From a checkpoint of a small transformer trained on Wikipedia: value residuals.
Each number is 500 + 50 x the weight over its row's rms, rounded and kept within 0 to 999. Layers, rows and columns count from 0. Numbers have three digits each. The size before them is the row's rms in percent of the matrix's.

# layer 2 MLP up, 256x96, rms 0.242, rows 174-255, columns 0-95
100:503448506436506518436519478451578494516471530453555480451550619515523476453475522485497496563557469412573502565477428533497626502559504571415508555482417512484642565511484452430561532479602456487529558504549458412458417438501466482532525564432471508557512494489489480458559488446567561538
088:486537548470489558464460395460489510513540522486460541525562510500535510478431482477565559498588489453454422506529540432480580504454481385507449492452508408526510439661526555542468475614464479417472552491554503540473530496501588569425554566501477512549504425573552526449517492483619499515
101:555500466470413515416628514515578429465483413522435540426466504478522561500494502500435458400538576469462643455526538520455504463458551512521463504540519503442465561493497437494413588496499443468401437496496461504502508433587461473494466391490504571482577450494489406514494510515560477530
094:540458553500466478644468501601475499516521487465499498477495604625549446479601490494432400540544518583478419479528447415500619520511466604430466544467386521431480491499556554464521520538427486512494520550446479513519526515446485473514474535450463506543526429559500537497477575527491507435
104:438481546465504487556541469428560500566496400495457568557481521527441518484452418474497515481543500459416533507521579476489549594515443516464545519450431460482549480520557480458476516407539474466523645541467550576319490474483439517526562488485548510364537549515476509559530499499489562516
094:484456562424485446425545513455489420527522504557493440563463503448429469467532397509417459542459382470489474467491558565416527452501469497484513492474486474516457549459552449571602480421553443460460588522548526501519464476445491503501434493520422570557466529552465518442540421525374392481
106:475469476498487453390531556490463506469462518494517508466533452477518503470453494544569499525579457487518509431510517544533509470517401527536405498521509582465397568512600569492554459469430476540562567542436442593558491445508597389500481497479440462512390479523498570400496536538498410403
094:410459446451616503517470582512510525451478455477499434513481556454464401430461609468481514533580549578505507547445538371543563486552571447498417455513457362471521510466559495503507536528437521486471462521605522415499498519454520495464537504479466594491459500444516477451569563477494543529
097:568531446454401472490558489437459501485496515514509590585492435522433485457589529467491439438471403535527555478470508405501587550556571524515564475485497574560412464549377456372532443543579512525517518494519515387483498492466541494532519470540583517454507524492460517579492523470512559562
095:476592503491465575398453484559449561492528502527465518565568601522557529522447526577529493488497536434433527475523484645570572513525501496483363481569503523519508454479399519506416542479511548493548515599474574450487549492502454451524522500586477453526406541546517581448491480493535502577
107:445567512494469480489440456443474515464454460454412481507502379387469459474518535456446509443508429497513606523549551498496492475602508491383410452420438479436494625409422533539491527499466541494450494536504503524507490506534562520536572458475486438541563486540492445468452525539558380484
093:542386468554451544479486475499423561547552537497509430472465409431490493466494601583499486520521528662451481446479469485485454405446456541362523547470612504511471464442523563494439505461476477494459553484526576473585429518543585500519498479487594505450489524548509505499496541468542528456
094:507571556522477482501429409502496537514457507458411492519432526534505546583529495531469537448533570562476476519473556581553529518434520559435496499499479583450548430523450487482523543321593593400484567499470456497552480486471459505562568520553476449519452482440496520537581385489438500516
097:451537485574510520414574521556497506577471486516556441513464510543444605549444497563543450543442566447441475543459504500417572557612526464425529475563505435529491487457523453516462581464462506463478493544500413562457509550486551662454473507547551538481550556557487524544445539532404533472
104:494435493436535477461511551467497455522462527485486545582581485518317462463477520483495463501522452493536396541498568486454431456522499495442498436477526566468550534616526518566489403443575521492436532548446498498478440505387507502570557526536517475581563568478523481472605394496520503522
101:473447513653523616551498569483484502498548561473448477528532391499450565438481526576528559502407564526446505529539503475580489420429538532507424478447490450445487477570503507382530558529534496503543583527541538505437575559598534558485521486474546494543471421509500492471498536435524448446
087:475481573491401484496548613454500495615504453426441411416414464487571488517597445465556501516468556439485503514471430538577402522502453445459464520448522511488492503549458533511546499528549432481507597492542529551628534439509464525517482455480440504376494483534498472445477434537563531479
099:552472607583457520477637488489464445486515522348449496512490534481572479495543505440476447499476565492450497548473557455407563477482608565490480459573502473516502562497445544545430451466535459449439491585441522566512484491536507448415506547507422549573587520545474538477477577502518439470
106:418558476441516524507434495469517472456468488554601534541523397473537556534447520422466413491486542429458538464441502518427397474564519415479519530473516517565592481513540491513485477527484553522481629454472480496510487572436520499386550393454483560521593477513452503513601407517545484472
093:486571560470497523447440468469455515526479527502539509513460470506454550550483527538540569547505565415571398536543570498558473502527550542602489537546556475483491521524459454536515345467427543505510498450555500661465532499535549469454550556563543507511542526496572513537531455597434433393
105:458560602516597581504458437404429504467445430436452441545522502503484525443464448515512464556520497497453582546490631483492441484506472527483476531548596556456487604472525567475486508436558438435476433467494487427436504476529541468530499545517516427503443421501472577514509414473538512612
105:547517466508552617511501509471516506542404561584494481516400480453565528580518499583474488520570530506488549457516436562466477500502526486469479531461400529574461499456480456447379585470566503594571472536573453517482543580518467582529407475579505568445485477468482597516503431497502438543
097:530517551401497604573516459362504536489453484593528518565499585436430545569487564464592513460496476474472509573408496419419613505575445473496502456490482486511549494492517483584471544587459554490462510423441525486498496508505519468474602461487436486467493494516495457481443426496407541490
086:529526526603445578493634433512466506490489521528528613540521517449558418492485429467425539484532601530496552591554529487433507446548398476532491527425543603549565491498540512531410485461433530516486464511514527524552422485482430467495419447484576465572461541553488458506489482431557483473
096:424504415523564594491480419496452462477462434468395491496512463574499408484396479454451473505529525449457548457566595450487469485451493534578477539497435527466466522442496543469481418391496489463436609542448525519489534535511400464482601480427492521420463488489554492488472461422553451533
092:463456492530483529523532430467522553486457472508539445551607473459473528517490527529440398441470461494457487554405441516435573512492481460464458581489450628413478428500484497491500478452395488488474458442454611485494472500462512499636492340407511511510560496545562487494460486526524522465
107:493474471433402506471528445506479543445514506597444417555544516534418431559461449423531457449519484618526457419489479500453490483452473561566470482422485507421480448514520492532532482540510529516553406509521601527478406413474382450551552484518585552549515530402505535533500567544534485529
101:537529525508605459458420471441542484444476551432452453463481512509514533479452484532458416516415495560464514556490598550504433452527454479560501490394493529429378433576564402425440546501501456466464485519553443558483577514482476650463507549493506567503448470554501429471531474499452520500
086:533567512548569437446548490647477458468494511479480519588480549485506530480488485522505594479526526548464488456483433574393479474513508516498503436424515535467530463621600520478604475465450503552538526499554450529495456527444545462457462542561430481608535499462571586534532461576601516547
119:514466459417474490502495531437588569506501493559434473534473511597440504510429540577562434434551478502415474488421561480607442445478561461443413438477514494480502462513507462372514525500448525483473476532524468510506535534499512520576447542647536481487554495502463430416560461537546393528
099:469483556489463547432567424472421477493459538423514538552535437463433487446613533534457383427485437556529508510606525493539483441483475466454483511495523512519415468505509517466414436494509502582549501486604465468503453590488537530617552544380500477480564583467530509470520467454456534563
095:553482473495553524468562542466503503476535507472553462505484408465523478454470564406538530529462456529547511414455510520450452578452459525471483488530438580488503468588465424455505569456629472553537530545610515424526447423543544547551378566496517544460427571505518419556462541446568438481
124:499500581508506494387515541518457337461459405550561519516448477533521484485522510518536554536470506396421458481523432518528420493504567450513486502478537586547475497508545479522483485473572624561515442518590569571483511481422522472539457488447476426463421456525425500612468510566466468501
103:422567457498546446495388458524563556522468520492480556646525489480544534468414513487451439440562573503532446531489433533467455454426489566555519521463465496473439497587562486501471589600509531461561468491458487592520552427495556400486431538554542466487559456494417442525479548456483491538
115:462597415550415457509550468548475466475469529512458540508486476516486489505505573447419479463534527545484568480486472481499512633498522376503551520488443551520463562476504464645408453489567478523499539520530454493527492508472532479477625555499536601477489562525476389519540418386461524490
108:526502499548513501359499429512454523582517458463380473522457531549463487524471474471407508423560483501499529490510583499410508569497423552585466557440427541532456496446476557513545549510428401526559526407518529588530536481462572507472468515552467443539506461446490518605433423442460515488
099:408536522509393407478522452543544510499523451531515469533550528480441496465406508548548470482441540527475490537443425430497477575509516483463387506559493462492458438591547430512594531560471549601434588491477500493399465465578535504465504461433481454472583500463475514625509559538436508520
098:522472541570497503547515470481469491497481528556568533577499398483505413493459542533437486494568421491521496524506503507540558464524468488529459454512544580442397568432466442516502520607498464474530539519636506431481504424569546521543514506459525530495536443484357565626467514397427543516
097:570468456484628476589433474447422519544530520522511555394483478529502485606509445460520478487526550481481474476535412454559447482433405523504505507468462477469535379518502485511398550554458588594494538494586480535568529425523507481534509614524501519502505506523493537454547635465512518499
102:481464494493497510496498516613573457487529520482445473567462486474474611552527513538488458593538531444524472611505505542542519539449497434416504462560503488518460552522488518503537481567550542528394459512406482441466479590465514509490484440448482454608435530549512543408407578447427380559
093:534428490494533433542426508537476610523520470483480543536542473542515496462520440530515518456419456478458465328417527401519405562546550485522470484435418496488443528613498456518477432543473434523462582591480454453446504529553533481552535556531480561532493511452477515442541440431438487449
093:507548587458471496496454604445582504535443529544492493481578393516480517525534471539561515465510365472411431498513435488475483491532514412526426416492457508447535514528514544494529492512467518428458389493481550540549609544607523503537508540446478441438468560533439542524455593493405520491
081:458505512428505554484469492441519517539493440389542626472439477584497561503449516527511527491518564567512400420454608446539568461541445545493555483436479483477485516549509473502508503498527535484598563465448427606471583475592517521602554475525519456445445542562450522402493494463533491548
098:534512505550538429440492522460592484455559423552532552388527462490412525521398469553591434481538600444536515425529442589439413522500473396445529485545500458544498507551455488414493465552452488541554592478520536554498468524521482496541507477450518459576505601538501491450571457499449444535
093:549520507573519491526474533490562557488392530501489505526537490543484508402449483477600504441513521473519504477569490506399535573539534534516517537544491472526493544509541446534350515454415583508613422493450433517421460385560492594455549497464447512509410505478559515594497530572509521455
086:512560487454547478535494468616590559456533604476518485403455536423471498471545445494501496563433533434564467402496481516505472438507499449557481450569504448495626519507500510437505489500486509492517588551470457584410519521528426483460493370485598494503516435494493527506441415428561450478
090:511495485414365491441457460509512489490596561573417455583524491504501530477527566428523519558519559457410539588502490491484477537561445558531550417564486560429516531532485468408559547502465482513498397556515470529463497442572566580471422530525450553613502446543497541495453480545470446496
092:481462487511467461546528615439550492432551406619499479484504552516482496524430484498554461504460530590432489476536543469549561491482494535474533620425443509520555601527553488475536496450503499520467534571487488424559536605503501529480431643464492519477600552494441511477499451562415520427
108:504470421483540490471477557442524535566567529485439443535575486413452499535418502545527513557548493456552520475448543448562476480502435530348473547429533448373504547521426492533428483543461454536524484522510442478479493437366479459483540459541606571516484503472524536449434504584561524550
099:382481571425534488461484482460503426505430448479436569554517576606508488544564416547520551526623503496515536457479562504441543486468569599556453508492510454423501548477429574567526465534497514516464505512383372505488497533475411533485534493434559486508535414478460497530521561512535506509
100:425573482464530474542461490501497457423457447566531578524553498610501453591485403515540366428554468466579536480449525505461491473536503382401508479425492417449436498487623559419472511462593510504544550522489558517467472540464502493478504556555513464522452512513486554538567461472505456493
103:489546532474465432544453508475482518547543431617532443475405341498399525510475497530520438458535499514552506532492512502464542486468501597509442493515462506474509519568537546406559517505508446472545571500429521634514580514487532461564446551522473475458495547495493394543551517476509350501
104:454486478497539434585503531541489539504550454483561529483411444607577580520482554525534406456539489596457500546452454409496480503419524490480461556449442455497476660443402525545417548491504476526521480567481540482441517594467445501469506509506467568427485503505542528475455550492561406533
106:544447495412518617488499501488473511505502550446491415472484464536471593504549470494465491524525458384399500511459531507463534572512452446588471503515547450468502538486478461469521477451465455439532516505420465536500507550526602595536478485531399415495634504457564477593489391599469479486
105:503528556468549532510471508428440430596556484447500561407459446547431552475475445477478461504518547490461477520480557500503477486559529500518519462561504501609469498447455513546435535423536544556549532509531557446531339594516455594562379617448566491435452508502520498534546501510507556513
093:485524511523588532551542453470430582464532566531548497493480514557482474545578432542517508510567440505534358518489520457488566502515505522615538569538601495449434491540481529522549572457504538550567545387579465497564493567438583513449452539439451440562598465534586530517532489505504500473
122:582409570540549389508515413551480500462467497513462569580506488525453461465456561537478533468556504529436510469560541485534546442359398502525482465618554445499515567451566495422550500550541531529455523511643532524499525470516524474501450555491514447461479534449547616519441486505520523496
105:523557463506449484571509391497482464452508496577465391466576510426611396544575618475430427516432475556414505481555536449426460402491426493538380485422511503487465442539490530504545485479532500516510524542471538482511499476490404561407552501494579479533484463476482538498522469489460498491
104:445467509422504516495485561497469502626559530532438524536494452531428524493454593495528531531426485458544546507496464483517538415431543504533444490470486497531449432493359532547444540435503472403447582505469466531446580479492410579515549487573440546468497415490466466518494554550575470371
095:629526512446443459526559507523490497550442528467473453451519595567441418513514563548499526490474483485504453489508413499466460445431530522457490522477527444470571502471545630456415489475507478473444539429332502556496584508495452513492459506378460551536516500491465480480536415594558451510
100:457541551572505496477384493495556512485474450477435431473513570563560502481541482545463498372506435557477492468580461466433575537409437479480575432460555440504501485437457597477466482493481481498435484493482491477489409563538454548462544496500511504445549431507525501494460561611536338499
105:515520435456538470378464499518535452533623458476507507531457494443544544543453570466509499379536460554426579481455479502460518510424486493560499435357497457500453557545505533545451555578387443528552524489573609428520489528488561519587478514476514489534492533586475510529544525440462511522
116:546419452592440442501530533479498510526494482503450550438442495527445521498427484473518522588417456585512558469518493465564542547564518518578496475505413515557457589446512551436549550477536476514420468549480541484525521576521523422466475505639557515455490539487556469508450630536437626501
100:544572616447489522427435412511524486449485539482492482561506534558574473425544527575565506454525501437505457580454510514480555455478493523572541522465503552468388496465472574472477558580495423468448494517489526430507562521472542585432479435538476461425448550374534396486520539513525431437
107:366470505408481473499516477468549446499517501496564516494531549423518489502444513608526463528425491448538546547477545493491511575520495594505487534556601397476447478511512477553557495468413488511467457428477500517453464427398437632458548473547527536485520419452557468480515561569454396469
103:514544566556521557489532446506554553434498491493433519490521607419534520568433464432418512514565521583437490480489577457483517511409549454399452564423528536488423465489494522484534452514652461527556526463540486482532485468546460477602508540492521543548549500550470427548629531526509439501
100:555545519501593433538388606579466602547569477451455562458489460505488496569480468532534517488526515495512452439416556427490488536555473482539539488491393572515489516496505572507505481466444463569499530512475472460513367526541486569358564511557563461460520480534504532393510471540481513440
110:489473463526453495507525493474511500473611582487504453581470510565442550522559542520536450594571448492490534453449532518490539574406508460456502523531420595540542522491471454513535495494457551517569563549458537516490552613487481438528585583559467539510418466540583467458479515591393588415
090:611461528417453532457572496500523506509505506458516505504491521488485491404504514525576554554580514485595503568414517609518459572408570514452544466507497489463597505569473496435526502497407456567521485485472414472462552649490541473505438462525541520412521452488594444495500513438538432527
090:497480527546454454516564470547421422549520500490533628491455573471395447564480453478526503559452532473567523591462441432453535486493457494548488545508541443524472502530600518559526569457468515620557560529420526493579527543507433487468407491475477467519372485444504478527470502548597525446
092:500512573470536560487512520478502582434477534546479531507430608479560505475522542540505380573521465533604478538572564536494590483517485470456517482491473457505460447513568556507350492512500513510493428493557417419493483520404520528478559463519468468568411499501423604514477510368509524473
110:501598518474486530485403490480549506539439495530525541508545445558512476601535553543609553461512477446439429502528514632479507473528494425507453562548486484509513528421469405524560395481476525494557457527379466556531528441565445428507635484452468453462526483547569529428485498491466480525
105:513472628442558590511466454502513532502489464539451528520510454480488448522484500481464546491518479476404531489520530482549551420531586397394535490468494482520504544456576459562570473585555552460509485454544563571531569418466561474405479577495441472509512463609404538422500434467491545433
105:447533488489527536480488487450445513483472503516535504482584512441353416483431417512545446553490437506469550585404455459499514438557488472499476439539507566538492501587410443409515480504509449529451444419484489597415501455549451524512545557392553535507481571565468452468528495527420424529
106:478425524486600595394474581404438515465499448478548513506528556535448572461432575504492512466427494548595503512603558476471493523480575480524518503508569457462431427506512520491518512412525436485416487402513552433503480488589467544458530409489489547501511469556446439446488422502448523570
092:459497419460519541474546533417543504525496484564492468450501518417545547482409438538552503484484446460477467451538507479562606498505487560515575526441484474541410505634478582444481511626427527517497543539558528457481441578362539411518435518458487474453515572437480502559503555478496552512
106:429536479561489494470452546503496525533478518482558458434560481437550483520607421466454487492421502546525563534499498545529478433521504514584483536507509472485543471504500507604506631419549425555543510459519574455445486468413498396611472490465528446481393440484529510446556495409524575596
084:470475526531521534431501520505438545485358521567475580465529559532495454470512444477489548604504383521474538580504485459477457539519540555499458467493411571553490492415475533563558459530507530505414490457420575478512529482472493467550555511430481389502361438529512544444476519527387533490
099:577480520439532495457495479498487464478572535596493517430508455492587526478426419513499543408539485505466464490573538593496445525500569573389482529540479438565435539499500492364476434519521413499464440524487376503573491469443483517565552493460471450428551432486573540433533516448436497498
110:463533468571529544552534490482508533470473516605503506481565515560514528535458498483506540487453554462475382548522463547439563506493596508508487485459515460501531501485508533473494423469474509481521552503452485536588440536603502435431579479534431530450605560550549466506443431527697580582
089:526568484464526533501539541520493416544418388474451586443504600493454526526532538549422549592525493495536514493456494548446476398452518524584597500582442450469494415529533435439469564500535564461431497469540465559437477496480458446427462491491498554455492545470444508557518451558613424511
081:548398479425534385500561482364550452452439556542493460516541496492511517613569465490423472526545513493469489488508516485482439621523452529447565462455519611466418507507533522549577529504451494554553478431439507492462510468561537455563463470540501400500490541425468463468483506574483510590